config = dict(
    d_mlp=1024,
    rope_base=10000.0,
    attn_scale=0.125,
    bias='none',
    lr_mult_down=2.0,
    beta1=0.9,
    warmup_steps=88,
    final_lr_fraction=0.0,
)
Each number is 128 + 32 x the weight over its row's rms, rounded and kept within 0 to 255. Layers, rows and columns count from 0. Numbers have three digits each. The size before them is the row's rms in percent of the matrix's.

# gate: layer 4 MLP gate, 1024x512, rms 0.112, rows 753-787, columns 128-255
# up: layer 4 MLP up, 1024x512, rms 0.11, rows 753-787, columns 128-255
# down: layer 4 MLP down (transposed), 1024x512, rms 0.105, rows 753-787, columns 128-255
gate753 105:152136073091095093162106162090091160040144105101089099067155085113092106196173134154146173099104187119067094120177154100167160090109162120119185129168182145161096126195121148150114185123128142084137146132129047169083194105154123071126203147150085158160140096108162092113115139158118045138139125143122156097165133118115195133140137148125130093068156166136129143098060164111177084108155
up753 108:055130110203130163147145142201234130140153088076110129097108105129139170138085173067084083093107159062125139133108074145123118143109207127077115088085127138155139159080125099137121087140092099103101106149111121123123128165124109139164056140140177109144165170127158115125107107070126072171142139082133131146111133148140106088061138135137134193168113088113160109131103087158159163176118
down753 110:113090147156105071126131129093142142160166128127122132093092152126159138136198166134154066147126093152136130150132119160136136091102097166150181085193130190121084182160108110086194159121194101125117115152172136221142141105156136109189051155092183062144144154127117140079184110034155109159115127130152126139089166144163131148119106099172219095093221102130158138169079130158122179111182
gate754 098:173145135144128164131022080104176164193133062095145072133051150193092171091082088160172095102097097108095115074163163165142110164174113129133152118094085132124109142199129122126169128126125134121088126128144140092092194108102149107104100119128143199077155175167112115120136081191160121208118176107112146181159128095169115100152101165131128100077201091086112127115050135051138105107135
up754 103:091127127141130107118147129100137118107123110118143140095131127079067150153067161119141137150126194172144101031104067119182166179087068140078133120075153128142144163134095085120143079144095149137106090134092132121165116117105119182167135074096119120107067163136114138130068112122079134132152109157144178107164134163109161077102122150126174079097149138042111070142100116101175145096091
down754 100:131104210112132114165100081088123102161163109079147139198066174180155103102038082111152153177091163142092154186061116112114115071157115131135119137106142137106137107143137128124099116130164125158116195160081140086107178090102104128163133171162113171151053136110186107123103098179098143194111115098150145138114104095156130057158155085115096140114187098157118125057088055083145093157147
gate755 092:141140070140109164173168121138109144132164125122135119128166051136132137139098153100111153104139132135060149164185086175165112115117097095094090084104124133084106156151140120161144160121155154059125115107145137153208121119102097107121105097136152167133124125126181125131106130169138141109108076082158197116181134158125097121135173079117110109161115162111156145087063157172111104135146
up755 091:149199145160137179147119146122143161141127109136121092133093132125093104202159122035127148102147125131111138115124059151118113037139133079090149159142109137148131155171078140141181109128175170118154155160139150112151128154051129120182183153155162073141165149153219106111127077115119122069104104091110109137139104106066120115124124135093092092119092173104115136150073165110104157138114
down755 101:123120110094121161179113088178145067104106147120133111105141155125142116118170093070125193103163089070128110155114107136135109087113118119113167137116164065059155131168178104140105110145104077142137133121165133093114130113060148125125108160096144116099075129120129130126120079108077119114158099064147181117110134171175102149136145141157096105127115161148095090134148120143111153142035
gate756 098:149136132121127167141059141163123115157158090135126205170093118142171136104147069142114087148156152147092117061125147129141064144095123123114117124160148132100085088091152080160141107139139141131125045128172125131102094084132139129124167131146114127098128160097144087119103184130169128151129129136072127131135110165115140147133114187130157131132114107148131130149183111110076116130136
up756 096:144107086125063199119135141133154149146110162122063152100180123069164139186129172143107151133128129091113157103122080161130149136184174127181138131210104098173167143181091105120141162153098092121173193151083151093164162195079176113129093129130124108107174205146122164119127130097053086111141066122147136157168135178114153111149145118134094109158118125107150147158097076171147130130153
down756 098:092134120101118133106176147098117120083118128109105101082161178150062114082120135175120136144182112160093042077142074114099113188103100087070079139119149089150117117066130133120089153074080073110153103098123203139071108146103055131092115088090187151136087081116100115142155134148145173161092104129131165141101116143101154185140106171169084165205132113112117095135141163093185136137113
gate757 101:144119126102102073166184122119101145102113135129061154149110115118162140123136154106167140138075122158153138159098132127097170101168132097134086083120124140099183188091143102108120111097101204155172136116128145123116122197151058127162158147180200080115124161155182108149078123198174140130210119157168059101116151171190140118123185121131131151074150108125140072155114085135144087131083
up757 097:133174122180189152080112073079094147059116120098118085088126160093165155129110150111124169095089176131082181117165080175128060094144136061114182158086110137088128154152103059141177134095123142140161115118071168132132154114173113093116157086105105080151093137154132126135157121117093129081198163135123106096126156146101082129104157152139195155154117164124184183136128110129128140116135
down757 099:079138107086122135152179124096122148111135177131116121167119168135145163144104100111118131113105116147145146168169089145094101120142146135113191103124159079118184127137143086133154158190131147117165128121173136117109071177162082146092116090114149126134146129116199105155063137099165131098141139131184138132122162109179148117120193145127119179183154143110140082090087087075157101187143
gate758 099:163187134130143120161139125153126135125105128135102128123144148095104139136138118076133162088147092156131162056162176114102108117121158086129176148109148136176133147128124076116118106133146121057164131095137073157166152128182122092115147089117135130098142182118159168133181167136090180087179122098122075132187208117173160094171173103084151142107168158122149153117122135182123121126098
up758 102:106112118124093089064123059177141101089153147109139092159183134127112195122144163157125089091107161161064107129077057146086132135068144109093148079115086143140095141153137120088121171095129141138109112136184100117136184189116092137119112111119151161097139105148148131085128139146120114139115127131131124089166106159068099112103103159099113122189104090181066141157151155157112091125157
down758 101:192107123171139112169171168114202083123121134160099136121150162164097105151094177108151113146109133092119088133065063214145190154138098147142193225145138122100157189143133103103148146159073164098117131136115070089143180133111109127094113151128096169145119080149127110163089168178109077135130110129141174094152129124122124124112177121139140171144115132141108106130121179098146091102167
gate759 095:117090155107126047115106168093126158075143130154110168116131097157125122151144126109065108103065183086139136145112150063173155140150100101159079095114091083099142055116134179095154121117127140150125133138091137147165035082147093151096209133154094132160105072174176091163087120098154172156178139191125144102127114141155185152137116088112125164100130199157162132131065195139089084147157
up759 100:194100118096122089151095163088190125104128117130124140136153087137170140151089153130146128123151154125161185124144091088095110133141168058138098135114103161086097158159163157082123131109112146151143075114139142108115078100177086101097115128123144126166121099146067083063152122087164159086161119104083100152116114122145060118180015088134145051141149164092072111076116101150127168137128
down759 097:096169142102101146137126100107109134107189169168131086161101160082112122122066081115105141097139106102141090174152154107119125141138129154092115113097132120122157142107128152042150112075103131127106132150097111080141160132057080164144096156100146070155153155115098130160170120138033154136119156141128124093147118115071109155122150150128146124200171115110138207108148138094121079150169
gate760 100:151080158117209112155152107165125054144153130084116156123122085103157149147160159072113146162127069109154128126081170121104139105122151147165114074162142138104133178182135113138151118108152145187174118123163119194117141119179105113108103064135175126119125120152216158161129144071131112076131113185159104180175124116071119153162163100113129133092140038158147123136148150165144105091112
up760 101:157158146199089093138058092097125156127077135180117164101101185097122120072162162139114111117163127106113134092148159151123168146107100170116130134082095127104036089148184132154136144090198130170148166091133117137118140114056176143119105105118103183146133115143172118058155151140202073132152133144151127081114178162158224125103104158058125105142123129081145153103142140132141101063153
down760 098:084137128122134138121101126164168129163134097173089127118128116180152155151187163103111111141091088094108182086118188086166118063132106114115151145141106161114152152108132087104105143111091126095090119101177175136166095135147136084169048102125088179124174075132169093096142109159126136096132121155108147179060188113118127109125171174114158081147079131148154142133122155103109139125081
gate761 097:077169115110093122104112194125149090120156116112139166136075026096118166132113138087097125084142128136154110085123122146106118104120084145092146122103101118088092114116142138162109130128132127115085128143096160180139172119192147069075117156106091140185107176094176096120145089134109054207071150143186163166070187095139130088135162137158098119098109180061161145135181172093120113145106
up761 099:192145176189138117139169075115148170108119153126149113133169138129111154146119168104163126149085122142157072121181158139111152135125093124139176145045101152152180143093162136166180126136130158126122107127156145139049120110155132123081119085170087133074113093083099110127083160120100121144107103116096144166083115141124188150127156161093114176126135154185191109117101089165145094170156
down761 096:116118147124115058145100166153131113124101124126165101141181135142126102129151088144152031120116138142083154167091103119111174167083132107091144146133161134134098132088160127204149163130182103136095114099184102119092119139143167145087167092100130180112139185130118121125179127078109134139177138079118161068086105128063140150091126049168129144110149119090118192125128192121147107142117
gate762 094:120139190118127125105112095143079128159142161121116076159061077075166169136091074140149136127137144127160057108147118082139105125147115146105131140131126127189165180146161123150153085134116148124126100141152141103111158110081135110053143103147064122119070146099160087075102173095126144138180167122082133106175106091168144071091094086095115099039069136174071179075176144160148104114183
up762 093:141101086120145169078117128104108142162136135153104089162123088153170129113098120143148144130141127151077117194157111114097194133147113082189153144147133147148089111155147033167138101087105189127190076073135156067119077147058153164099077090138103141098118148084109125102216141086176128140145135104102095124164147096110188106193134169097113143112153147161150163085106132166161135114152
down762 097:128086137134096134186095173078120133114088109147105093103133165114125157138067052102079115108157092159114120168171093157103153162084101189139143088089152122154137097105128134061091116181129139101152195137138121128119166184148158187123124102123139124083132138142160117151125128128078210152108188131103127145150086096111091137164164174103165147176122118044132107110142162141149155158104
gate763 100:080093151192094118118138161102134099123117106109155198118069089186140126104173106139122129105066102144127084126098118143171141124103165129096147180109169142105104133094125099125184130100123143134132159153152169118095072125141099186038168109172194080170133133124098120159099171138172142107029171153125058121066119103142153147130081083122155134130066179122173137120116099097134154090145
up763 100:149067122155137098155159177170148131124121136140139139132129137113132104162216141136191167151096117093104128163153143133132124183128133110099154158149100131120074083104137147142172100165170091109102160087172160132089117146138145094073120185139084082031087175174080060122132148140161090106116119114150109138136150149149175132081070130097124154118078182127132076081153117086091099094092
down763 104:158081142155075148144127202158128078138121164064198151110112120087171103145189106103115137163169119155122121171162111056125121101075115127090154160136140093162132169137128088146145118111115111151096170117155122089137132133117083074106108138142100142107133139138124119166165178102123136115170130166118103079180085116122151100040116089190144124157108183137062116151085168097111138147094
gate764 097:134144121115104126092109163179117107155134099160126104111125058129089138125101127127106094163091148115082062148181124163126160066156139202085094132138110125096153132111122154111133130177146131100125109122140052141128082119174105110145092132128088185079162101100095097079103131137062168080110144166164195168111104178101133137143122149081066202109127086095157055132074156124154172115104
up764 095:156112135133149130107149177189129092055128141152139140160104139255161117090109138131191119143150162118131111169130141129120075134135085117119205151118093181144115208102049134136155146087129066137193103130134042100131190127131131131144116140106163065128115137184174120100084098088141086178169148160121168176131109116125148103135082170076128108177134122105127131139144101127128165080099
down764 094:140149172097131101097136086162083097132125091173098091178124202098113091134078147114154155128128118170157147065127134142118130065108117135099138144170139139098145108140145148142087149178127128128117079138120141138199201098144111192099073190117116152124152090130100158124138109122108119176093145174127095162133101115089130127149076140141146188128175113158095084143129082094147089093129
gate765 100:075193136154137113138102131075166215162144138150130109105127134121179067083108162146123146124131114080118193088191074137101167175097173148184144180135114133125127144129129108139094152152100100144083074130057146105153105099092136146054093069151125132092084145106146149170149089167116111149159166132100134165086134187047126166175179117176149108100110176092124097144092136159137089073166
up765 095:119140075105140099096109139121083097135151101082101155158112143183133140223162089088141142183066142124153074190157099128160120102117150112152151104047099176201146073123156143088137102175150056110081149096078202120155093096130148164165151136183123112144139112187199146183109130178195127129134127147115117130115108084139098165085103165159139196113128101061126137110114155107114121158154
down765 097:145171076166199115116114165230101168130175127136135054136101154172119169166122135107081177187147073143095104195054120120112150157103103137177157095086169130160119153153054129155129112143104116105163103092128153127120102128120125069141095130124127161149125141165132189106132104129162103090168076146088097178152154216159159143133140073169157116075145113090077108138174173094129095168114
gate766 115:198154131157158102123121118127099119166072187140158090138171083140151102088088152159129043115139159119128161112156085103117133152141152139113173084157110145112102173162103100136136138128117158107118098125100151148180131069152127122103183151097097139132144201106123119120167091076126113128147128173128116070112128093104113132097130114115140132116116190082149110162083081126145134134120
up766 118:134158119163110120164177121083142066148195129091122112124133105163143171117115081150104208134158137175124093118088120109074090105092071148161073120111109101081108175089108168121130126085089084126121150113088151140165157061154133099183124158139146150184138108152200129132090159167113077136079126158132154160128113144078131075150196095132077077158090125133108108155162180141114103087120
down766 101:076117096107140026080176142164134116158180071100125116178146122086116137139172153115069038167095067157142139178153124135127184148152092120086109123082081128107138125078138174134126087102102132126088154123094126093183122103110137143113148167150124088137112122148117096105134145150075142111097149126079102143103078093147108171146146152133153107139130081158090120144092140069160081151135
gate767 096:135183127082115113129134145114100152133131178108102142145171117119176175117128091133154185110107073143139143147025121115138121114134105140099081131145099064136110143139116138159138121138152153135069183131136151101046201122156076078138174119178210142115171168127126133088159139151133120167135100102170114169181129081160147067128128114167080139110116093170127165085136149100175143104139
up767 095:113114086125161093087235102109110131113136129117132117114142143147135107142170119100077106150145193111075184212128129150111160160140106107193159112155162147081138109140150145151174090126105076114141090096063177119148127092137124175077096154135149116177099119115075125172133124188180171087152160143086090113122135155185133130129131122116159119118071108122107187164183141009116126125141
down767 092:171204124119153141131137134138123209154097124138174116129104110180181141095147070087100141132137148116144130207149178109177141167108110090119138130152138112105077113099099152161145069121107142133117096140106117209153111199094136109157129121098137179190139148154100182148195183072043148160168119156130147087175104226194207173199078126148141089126136113136187143156085134130083125142060
gate768 092:109137147140103171156105128153092187130159176122134049079109149075125085137137132167139161161089185115086190133139153168105168133094112150092145100143106136099143100135164153113089141122145108144113114155119127097149121132099129078083129135143073113133133189110124154155108149132156131132146135103080044125133165141153110071138147102117109168140147066150158082120139137052110085132089
up768 093:114135125128184165154228081120124153191120137089166121166063111103144059113102102073155106133118069146142130087146151111123119139110066147194135135093073151123088136157114070153132121123123121155104090099138157144052142131166066108183117114100142129141157128182178102116123120159092119143134083162094080105086147091091138148095101146119105058169079142183125200153132068113137127120083
down768 094:123119160156107193115115121149111052100159091156093102093100052113084140101113132126092114121115216158111147053152135094113112128138084140133091176201094098175156099129120139135124118122146060205086149146128179109173159119138113148071159104107093125120147120100122101070129132151132116133091137127144111082166092166144118140097180094114080078146158074153154171112132129143168154108066
gate769 095:126126129100136100142138062154091118116109097108165106144138123192097116126166113169070116141052111155077072140122164090153076175141159127099110114157125154165107135163094082165133133123078102113153151125157154124140174052184147118078120131114125121181143072141103106162184134135101134156169154168066083177110147143152132087147218123075182132028160135163194071127153091109124094112065
up769 097:122118125085138144156151151123216128069139091132109128128083146055111167137109186146143100179138123111157135125145131142150127125129176082178094113134091122145126101153193079151176099107099132141169136101073137119146134137144140216152080102122087129074048156171143154165128134086089087135091142143142116067138154122146097181114129138127134081152101100075177139157117161132102109098093
down769 096:151129120155147173157095100124137129091080148162099177146144140047165118102080091083098171132074197129140172128154116119106141171157110145124060116167100107090131105111082160169112087126184113094127134138127113105097123160193149113144122152101149126163153140129185110208085141121128111173081151111111068116151146124046129154119138138135075148110140084136161161113102094085120137082083
gate770 094:119128105151210165117125112097160159125106138099120062161139111112148135129139198088163134157115112122106106167131099142095169207165196108203123087138168120122140085172133144140167090114146108105118195091151089133148163112148105168106070098090107163110112128127096152103102147106170174113098150114148142201089170122179143108105130112154156134164110103160063122199139096179168160074138
up770 096:158170150094189148079133188104137155132114133092098079171172134115101148113109125149164151098183091143134118149148129126081146122145147136120095156152111114089111092141128119140113136159151128110122051127141130169184093126052141155178119174119139152123058146150184138105102126125142140149058154094149118140148190128165142137153129111072094145112133107096096102174082069181124107148155
down770 099:096168101133141157145064129114135134091075111127117176119149132131074134110114130142129153185117139121134118138138120170089152108121133205124115154146105117130153173170144136113145126078150136135045088078100107124105077161106089144118055130135081141092106110148152147135118131147116143088112129169102129068101129143147132116130101128069148148153191123169114092144203079153125107115132
gate771 111:091127107131107119115150047117135134136135089122112169126153159144164128166160158198083148136112219113116085128126146140182154095182073101172073160143150129138145151150116131123118114109102143103121141152090125192114164110096112130158075131096125123079183160140083144103096098056113136123135179122117130137138113186094121123086107172152107107098124100092107151112114154133048106204200
up771 116:092132153191101114129112142198114078145137149121137121132157123086095094137170094103153164143176114136143105155126112142118162076155092122132073104138134125138101177059142144149090167122106165083124159115095070118137125147097147183083148147083134118111156141092136118149145166144089088126145148150099120073131124073120122112120126094097089182117175129143103180096156119158122080108125
down771 106:157129082157105055108144105113112195099124155194118100139146115119129096168142086133147152100122094122077130082067174189174168097206144111114100123116156176154118185065138106127133107121185133064128112135142124153076160182162129157167139101080210158131181094097153118098054115107122153101135086109080154080112124126115097174086087089121128078161170160158158138117147159169104051138154
gate772 108:144081155216105077127165101129122121055073129150156136153142091145155145098114088101135114118182168105113148082146150180167110186156117126090098152109085142181108166108116123090159143136046142172134117120112165109118151132146066135040108122158116122099117114174106137119084095153168116146146109180093117174146175072111123107098098123086187074086126160147171142134156140093125138109162
up772 100:066160090057153155113099191097158167120176121110168185126085110076127105126068092077151060172115154080158147139130136119133152108086156134113122110144172139080114143114079153103093117212190091077127176117067120126119144128141115080070176135185177116134129182089138178167129117157118116132124123136189093052077095134112124166111144125125147138191157143095087148152162108156070185135121
down772 093:149158087046110063119051210091135147139088117159146179128084090154167123167084148162130134131082148106102104104083186091100100138141102076143134161119162099144103148116123112198125115135180118153105107127123114146144117141143175132131166033139142141166151152078116101124133117091077204130125134110125144044112102145186155130121127133118062184131163070137098147087062113190153136121105
gate773 103:093145139116168125141149096154075138053119128131136149125142106137099138104152072136130182153182202121121119099068138093069127197186102089066141101104120079085064076137097126140144147154169106144139104090129119157173083141101095119141126097091064076157131142114155147132129109101157189140112147139116170068119198153120119091112116122126132111118138111159142072152170131118131114142182
up773 095:145168103069149071087087162148175112106153134133143165126123096163087115146150130082119149127057091135178103103094136114161082099172134126099087091109163143080161171143149163155150133132123128128152110103144154189059144180090111104136131173137203137134131124047111151104130102116055167108138129137200066086216179158134160144152172056131133122146146102072088162114064140129117097101085
down773 095:108158152154071111083125149121128149143115097143141112036134135097144139152177129173136061120153124101136170129080096083091126127172146151094093151087160173163152128175157140100166139121134136142114188103113096153125059085230135133172165125143096112138108085135123114117128110128129112121112142126115110084134172156121133096129112134091085114116114113104168116095043143125148117135084
gate774 112:137101151157140113160156163157148127120123149157104179116099145086117105103158176120113128182173114152110178201055156147191130137103147093143142152129123080124116105131133165128140100083140184106147120090184157163105177107200114093174110106209116086134196097162133087183077149108128097104136128102126155129116138163110135169107179152162100158099108132207181151116120084141128125135120
up774 112:188143088194110140152117154095128117173136110132085188170128163164138128094191150191150118150088193125132124139131105100131117140132124126069122120115149133131099128063108133155117125159131161138090220138146115119168110170112178187128151155100154197152136138102139153099181040101160129103134096152142078082100065177131158138115111095077150106097134136124090124116107131120083150137170
down774 104:137124108144127095142137126108136185120177133140086130154078172224085093098162155147085142129128143096107104102105148124084142154136139141073120121203111138159104131103166124218157099115145083147167145114158170158131111173138144115129135155118148187172102063084157173135099126170141118100154196205141108137136142133207170160162128089076058115104130115163116132126093172114126104121154
gate775 102:116097159184146133114159150129100141164108191135088088105127171156173087145133197112125097079169149195089122116123186152136108134118140134090141121182109156136110135105128130160121133155144128168179122110060085182148124136106118125135092158067179115147115201100126141096144131128145132115153089139097153090122128083066106108165156126136208151161142086177165135156120103083163123112116
up775 099:112145119072123076102118121098143118085088074070107183126163155112155132109147090125088105148149062129100095184125084147101161122134105089204115099103080164069079165112073140087114147135088148128139166108158181105085204100097119140133090154189084116116097137126130134167074058131162072134115100106121109127090141096114096162123114109174093135162142140171125138110154143093149115086153
down775 094:127118115063111109090075155080115124136116155124144162108118141091092130097181176180135099129117132171144134124097099175076184178106130130168139113105163117124142054168148102141197107130082147142072110159100133153145184128141090126114134118076160144161193116140083126090162098071149157200112102148155127153127137157149180105105159115087140153121075156095093087113106098116176156103120
gate776 088:156162080160166116122124128177128111172142171132096185085172056116121076078159176055133045182180069195147142136127115098071115078108048152164132140123146154143156134124170153134152098126157173118176134147097112139160130152096152111148109117119078075110111169168110135146135067182125121149085171127157145125132159099153121158099112111133169141126172152122153085130070113104064160113126
up776 098:140062108115146156117146126113099101072126145135099147089078096126112182157108137103137113091105143121103107136111109094146155115144070130136116179118071116124123103095104149114135128108074121110069176156215111124119125176122099068116064126169200118136077112112098113139130136097121111111141094094128097137135135108112129101109123201140123109151090136146115128152162065121102158109141
down776 094:094123137146122143093131131113136107176152114130121151090136115093104169198184148158136032173114095130129185134147157095104108102153059085202135141115134122125187090173080115163159155134156141103112137134159112093110134076127120136134114122155068166090083127151107089169136157118141128158103123145163181144155155145070048105091195094172185058116141158121151176109103139119077126197080
gate777 094:102129113086140082133111146135149143179125086162142111114110110132087109137101108134153109172133097127173111098113060098138128065148169148137119183080118151181102129170144134115130102185091169139119147085115155110131126149162164060163111139150139128147128167075093154115123189097091117127147119122141112110125155167126103117134082135164159155140198186149187160126067170112122126136074
up777 101:089165167108165139067116115158133213098128084129092163110070099108104149118175136107093115103098083131132141135139122090150132116091142149114179104138086132157101125146153120153187122188104150106130129142073103101168103130094113123121109166138127100132115120190141215140123099103108129094200117175106110133169116085079126132054076118090143112193167164136201126108076142080138116142119
down777 099:178161137165142155112178119201157094148073122134101126132087124120093122099126125156128118102146133145157134077119119134089113114145138096127103082128142110169097153163159087157126083137111099141100086138100128129142144118139125155122107137084156083116162117091094125200122082091113125127091110073161119094151145140091124109160149156089148132148149074155084048120188107134107186154175
gate778 105:119128166081080146209029153066131113130171129109113105095086112131141133120084148143186141147108131178162127164164148118094106142122094094138129106092118132143116172166124101136123076073123177093158174126085131117064178137087116108159158149142165171095125092129184084203052142175137140142111078091147158085168152064127110125132148128090085126107183115149149121103080147149128177121064
up778 102:155120174089141150178099175198126144110067138140094138097121115121245111133119113126152124109093127170131120108167152063147147111078099130112118171141163145164139126138158093108169167144130109100112132102166059116133143122123107048124167153127118128107089151141099196142164143090129158129110147125201112116102097146219163185106234167163133160138134133118169106149147148138065150092132
down778 097:137137092134164134147134164161174111103184102156122123116154102155119177141141142106122124104183093141135131136152099138180076123141093112129138134144152071124126155090141175081104071149132123149135189100109129131144131098088161078145149200155114148086160170179091131146129165122041160091148095132115138123187175089152074103138093133130149188168166100102174136149151097146139132109081
gate779 102:146112151113063086090129164109109149124157078148086088117131147147110146126089165139145129106146078086132149097132177151124106090139097127170086169117170096120133187134095067133158118139151077101170141150082107169147171158123159089122120146138169111075111154154094083134088134106083111093162180190116106140145075141099163083174123174138121089145087149108077149112188118104168122153102
up779 102:123121134127126109191120154095151142084103052096159156130158131123133107149176105107162092148141144121170139193134088190146078155107179071127197161112136087129114103087106146157124143182132114169178086095129165193141093112107108116164092089053167180116110170148081146150130113125149167116123128198108106131117120080133107133128081129142089115088147121122118127121166116146078145104148
down779 097:128148099077120118090177124163113115128105132100191090077107083092109139169066101145104136140171217155072158107170083208165123164183129148157141073164114173117120177087147172140112133162176108128142124211108135130119144134160108101171100173126112123062122209167077164141098182140043178135115121098114132130125118107146097160097136120147104099150100143117134117116172107130159189111129
gate780 117:140134084175106103148127176094147127146144092117143105129118086107087127144138138100120067092117117074135125101141147120133167151121127134129130087096136074121122122170131168129120197167097124128171102056112083183166159119096077129138121109174139162079133099124067142120124112142099125144118161150122139091126126103184125165169129129074138075151152098141158187108152115193099062122071
up780 118:145109075090115059113109157066154145191135104104161142187104117141099136113117152111135105116168096144120076151129118103183168145107155143142151139075110105101143125169084138094082135141167145090125137046081059110188174129107106160151106123183158205088133092108118129138127188175144118163111113133153113119137068091122107154163145130158158115095184151172167177056097105172106056153100
down780 116:163103111095077059147118111050130148191110201153089078128130136148108182194126088183113119126150099177140124157096107167190154168142214128171109147106077129085086158104182145160119150157137103174132132068164141122140122151108149148138115155125163164145053109110121110086139129096118127149086123145165177090118140096152177164103116104156139124138031123076137145137139149158107142153108
gate781 104:090154146130123081109149141180108109124163156108119125130128151101152119112108161138166135115069090139093170110114139133147129109135188107129114153122128172153137089052079213112177128087065166139070083100157170167072092133146179104122076196172089144139131192074113075059116118111078177089136156096144173107065119127186131083142108150080085121106113096174099082143094166152118156092152
up781 097:133192159144126144117101142101161047170137090107103150091148112148156159170178138156141130177187146169128115108107154154154132112127116112123069150136112066109043174138131129060159112144207101126142203179143117100157108202147125094122125083108141110164150181180078125118147165098148154158102100152132079114228145147107145142143140057146149128134103181133125174079196079121139103099109
down781 106:201128098092141071082127122119019093085148127087141143147109146119183187120137152178104095087193138099103154067142108102142104156163129097125105179158104075151086156127120108112171076148167064060118168132106124084143115174156130153148117136115164144114131121133085105113096177163167117128116140121125101178138154093079136059087096149105108182103105188078137129085179182154131118117169
gate782 096:112105112084165086166162131121125137128151151188094136123128111166159096102134111138116127144143197129101180158154114098122129119141083094135155140096089122136087162143036090065160032106117075096112107125125124118134147152125148111080114170113137062148177094122145141097072106105105125093101085123103123138144140094164081157131134144131100118120153150115118084140100065141069128118144
up782 098:113135115113144141163113173150102181127125160091143154066151148161085124114082161170151119145107217156150087126159166106102154093125092132079108141166098171170096148163158082105120114147202101152106150093174093099101128095156121173123144142089123124146153152135104100112072099138133057153106102166138145113118149114136080096070121129088087123057133135147165153033157119122119108119151
down782 100:085146174103181160135157134057112125127120104164157103102148133157164072119138166140152112152129185107138118119159114109110132138109091119124168110152130099114169150149122131068101123202130092115162118149077111113140125130103070170109148086152155124161119092104154109194077070103177130189150116160096083093147120146092099123127142125110111136118125150116141127099175178109132140115164
gate783 101:122143171142079104169115185119090150072121091120086091149123106120140155166104134150139187138113111117159154083173155181159124141122144162131120068118089104154142105119126113181136170089129154152136089114121135096215174138168102101119129126142118118165189127212163127156144170180114123168104183131109144169082092137141066119085148118193084104124162106103145153129126141164113120102134
up783 104:127134166169114174167170123133105133170176141059098121104146134189105095142108108145116104101146130107080099080116144135114086059144136146109162083139121135121161115051090162083090183058081141150115117122171215177147151053157153079184120145109111129113183165129179147133064130145085081120089202124196144138085130115080069157126112193109113150068136074094170128147154198171137145213156
down783 103:094118141181091170101168105099135113107109134118159150149119101133152104133111194083146143108127186145123124115189205094173103152165098088169054145125125075143126096091155140137074132146126163111121098135103115134123068100100115127154119115085152077176163117111172088139084161089106136141198130060109123160127120113150070160076103112138207104150105145168107156148153121180160134134141
gate784 099:138119114140161123126162173152168149134123138096157124154212150113102059120120186184132127111152117099104114141137154124100103092061138100113152119106141085126148168069102062122100106140084131181103126131173144102156129136132122149100113122092109093114140102078078086091151119076183150140126154101113086151143031139152157178182148192101108114075142170124101062118061221125122166112131
up784 095:167123184170214110178123123161160111141137130127148078125135124093105151150123133102100150174128135157119096090103178109138168113115121120183146113130095099134168192142128152153070131148138132083086130120135111187140182096066130114175147130096169158135168119146135108183140089146116160080125157158121178154079120140103125109132201099161105057181178098176135128123090146130159117153095
down784 101:112112083041131080128048154145101164089113195098081156118135122163129150173108119210128141137107144150057129105117146141087148137116106101178135144089165166104104109176157143139077150138150173131113107174134090149121192049094119110139141107077163111150102118199162113095161211093165159101186141137101197136152237143154078109093139118133111136143144075141123153086146131148139119132094
gate785 096:122126106049113168117120106170101085099134136139184086102096135122121086121135134122173091100099143121128077177128148097139112092082161168170097095136118140135165178095163159131096150158156126100143126097123136101174112137172123089142104108195154080169168131162165082138099071149131108108133126100100147131165121081124140169096131136087138112200041081083109142105085111132191111140124
up785 101:120118096157105090117149186105072111109141094135155099155073157110102135099096179058099042168114124090072144108042143097096110167183191083108154070184131139088131079134092098154095125160100139114100108122130162090058145119179141112167178131185087084157120127129103111121115149129083164097140142207153127142189151172094137160142135080121074136114133127131122134107103135145156129112174
down785 096:112058089120169090133134139121169068141125137140177053122148085101126155082100102085149104164154165182131103173092160116098143117051174160134099113128156131111161123121101178163054123177139141143088145135184128146110130165146123144169169155092163115151148143159115123111165116107096074086125126138127165095162104074093140119123047085176065116136078098095115212147148192126191142140085
gate786 099:107127160080143079132087121199101101127106112095067118110085109094129117139159110125106124115106126158118109206150085128121158131131125107123114151081120151028110145120071137060143077113155151103118082139159116108148118141101135179147135088142153130149121144093145131138147088157141121202093095138075109179125181118081096160149108158148139102163109103129136133118142166106097051088116
up786 094:096152122196183133164094081126134121123121112100085099136135079145159095168126129124124107159172133171124136119130123114116113104123112155153094147130087181148087112111161100110106125170166141155088174118121107148090180162191114131144131155124147096092045166109153143143143156090100113114078136166117173103073148162168179184080154121124105142094122097160134109140130109132112132089114
down786 096:139149132110103157140175171135183092154101171117098129088114162147078127158171139104166125134199123154108110122115123103161172098062132175124096071115095137080160129146127066153134117138077114106136129135046088091166125098132118103193148126157150193094104140130169117147205081133109085148110173096125114139083153125147122098182114132148132125098139083091104134111147123115173143105149
gate787 093:131123113077150140136106164123149090107146142147130181144124095157141158123114140176101125165155111207140127168124143100114149101164146151126173099122177141162146135158078141170166143114136107106167136106138181106130168114137133055079083172169128154137120112096102135113185107106123091115108135152125110143141174158113125147137088086151170124134152062165098090141124147121109131154129
up787 088:101123116127128160198177150110115129137089135122103121114164115168117120106130154191156166121114119165145155117117110088166094119182156153156140109182163128092166186109143121173111125181159118124141040135133096079118181115157146116116112168137165125133120147122088175141131117140120174120149190139103133142199142131165085107142121149182115176124094072120147155091086124100150100157153
down787 096:077114100122110152148137119213140093137100148135134166161135186081074135110105128122125172113108151090154114082177075145160178171080129123190110176114089166128082130164118135143149156186162144155190155054162102141134101092052077086167137113130137163148164127134135137111139104087123154132139137160131149126161139127161178108119105097106131178102112135103132158138104102169134124069139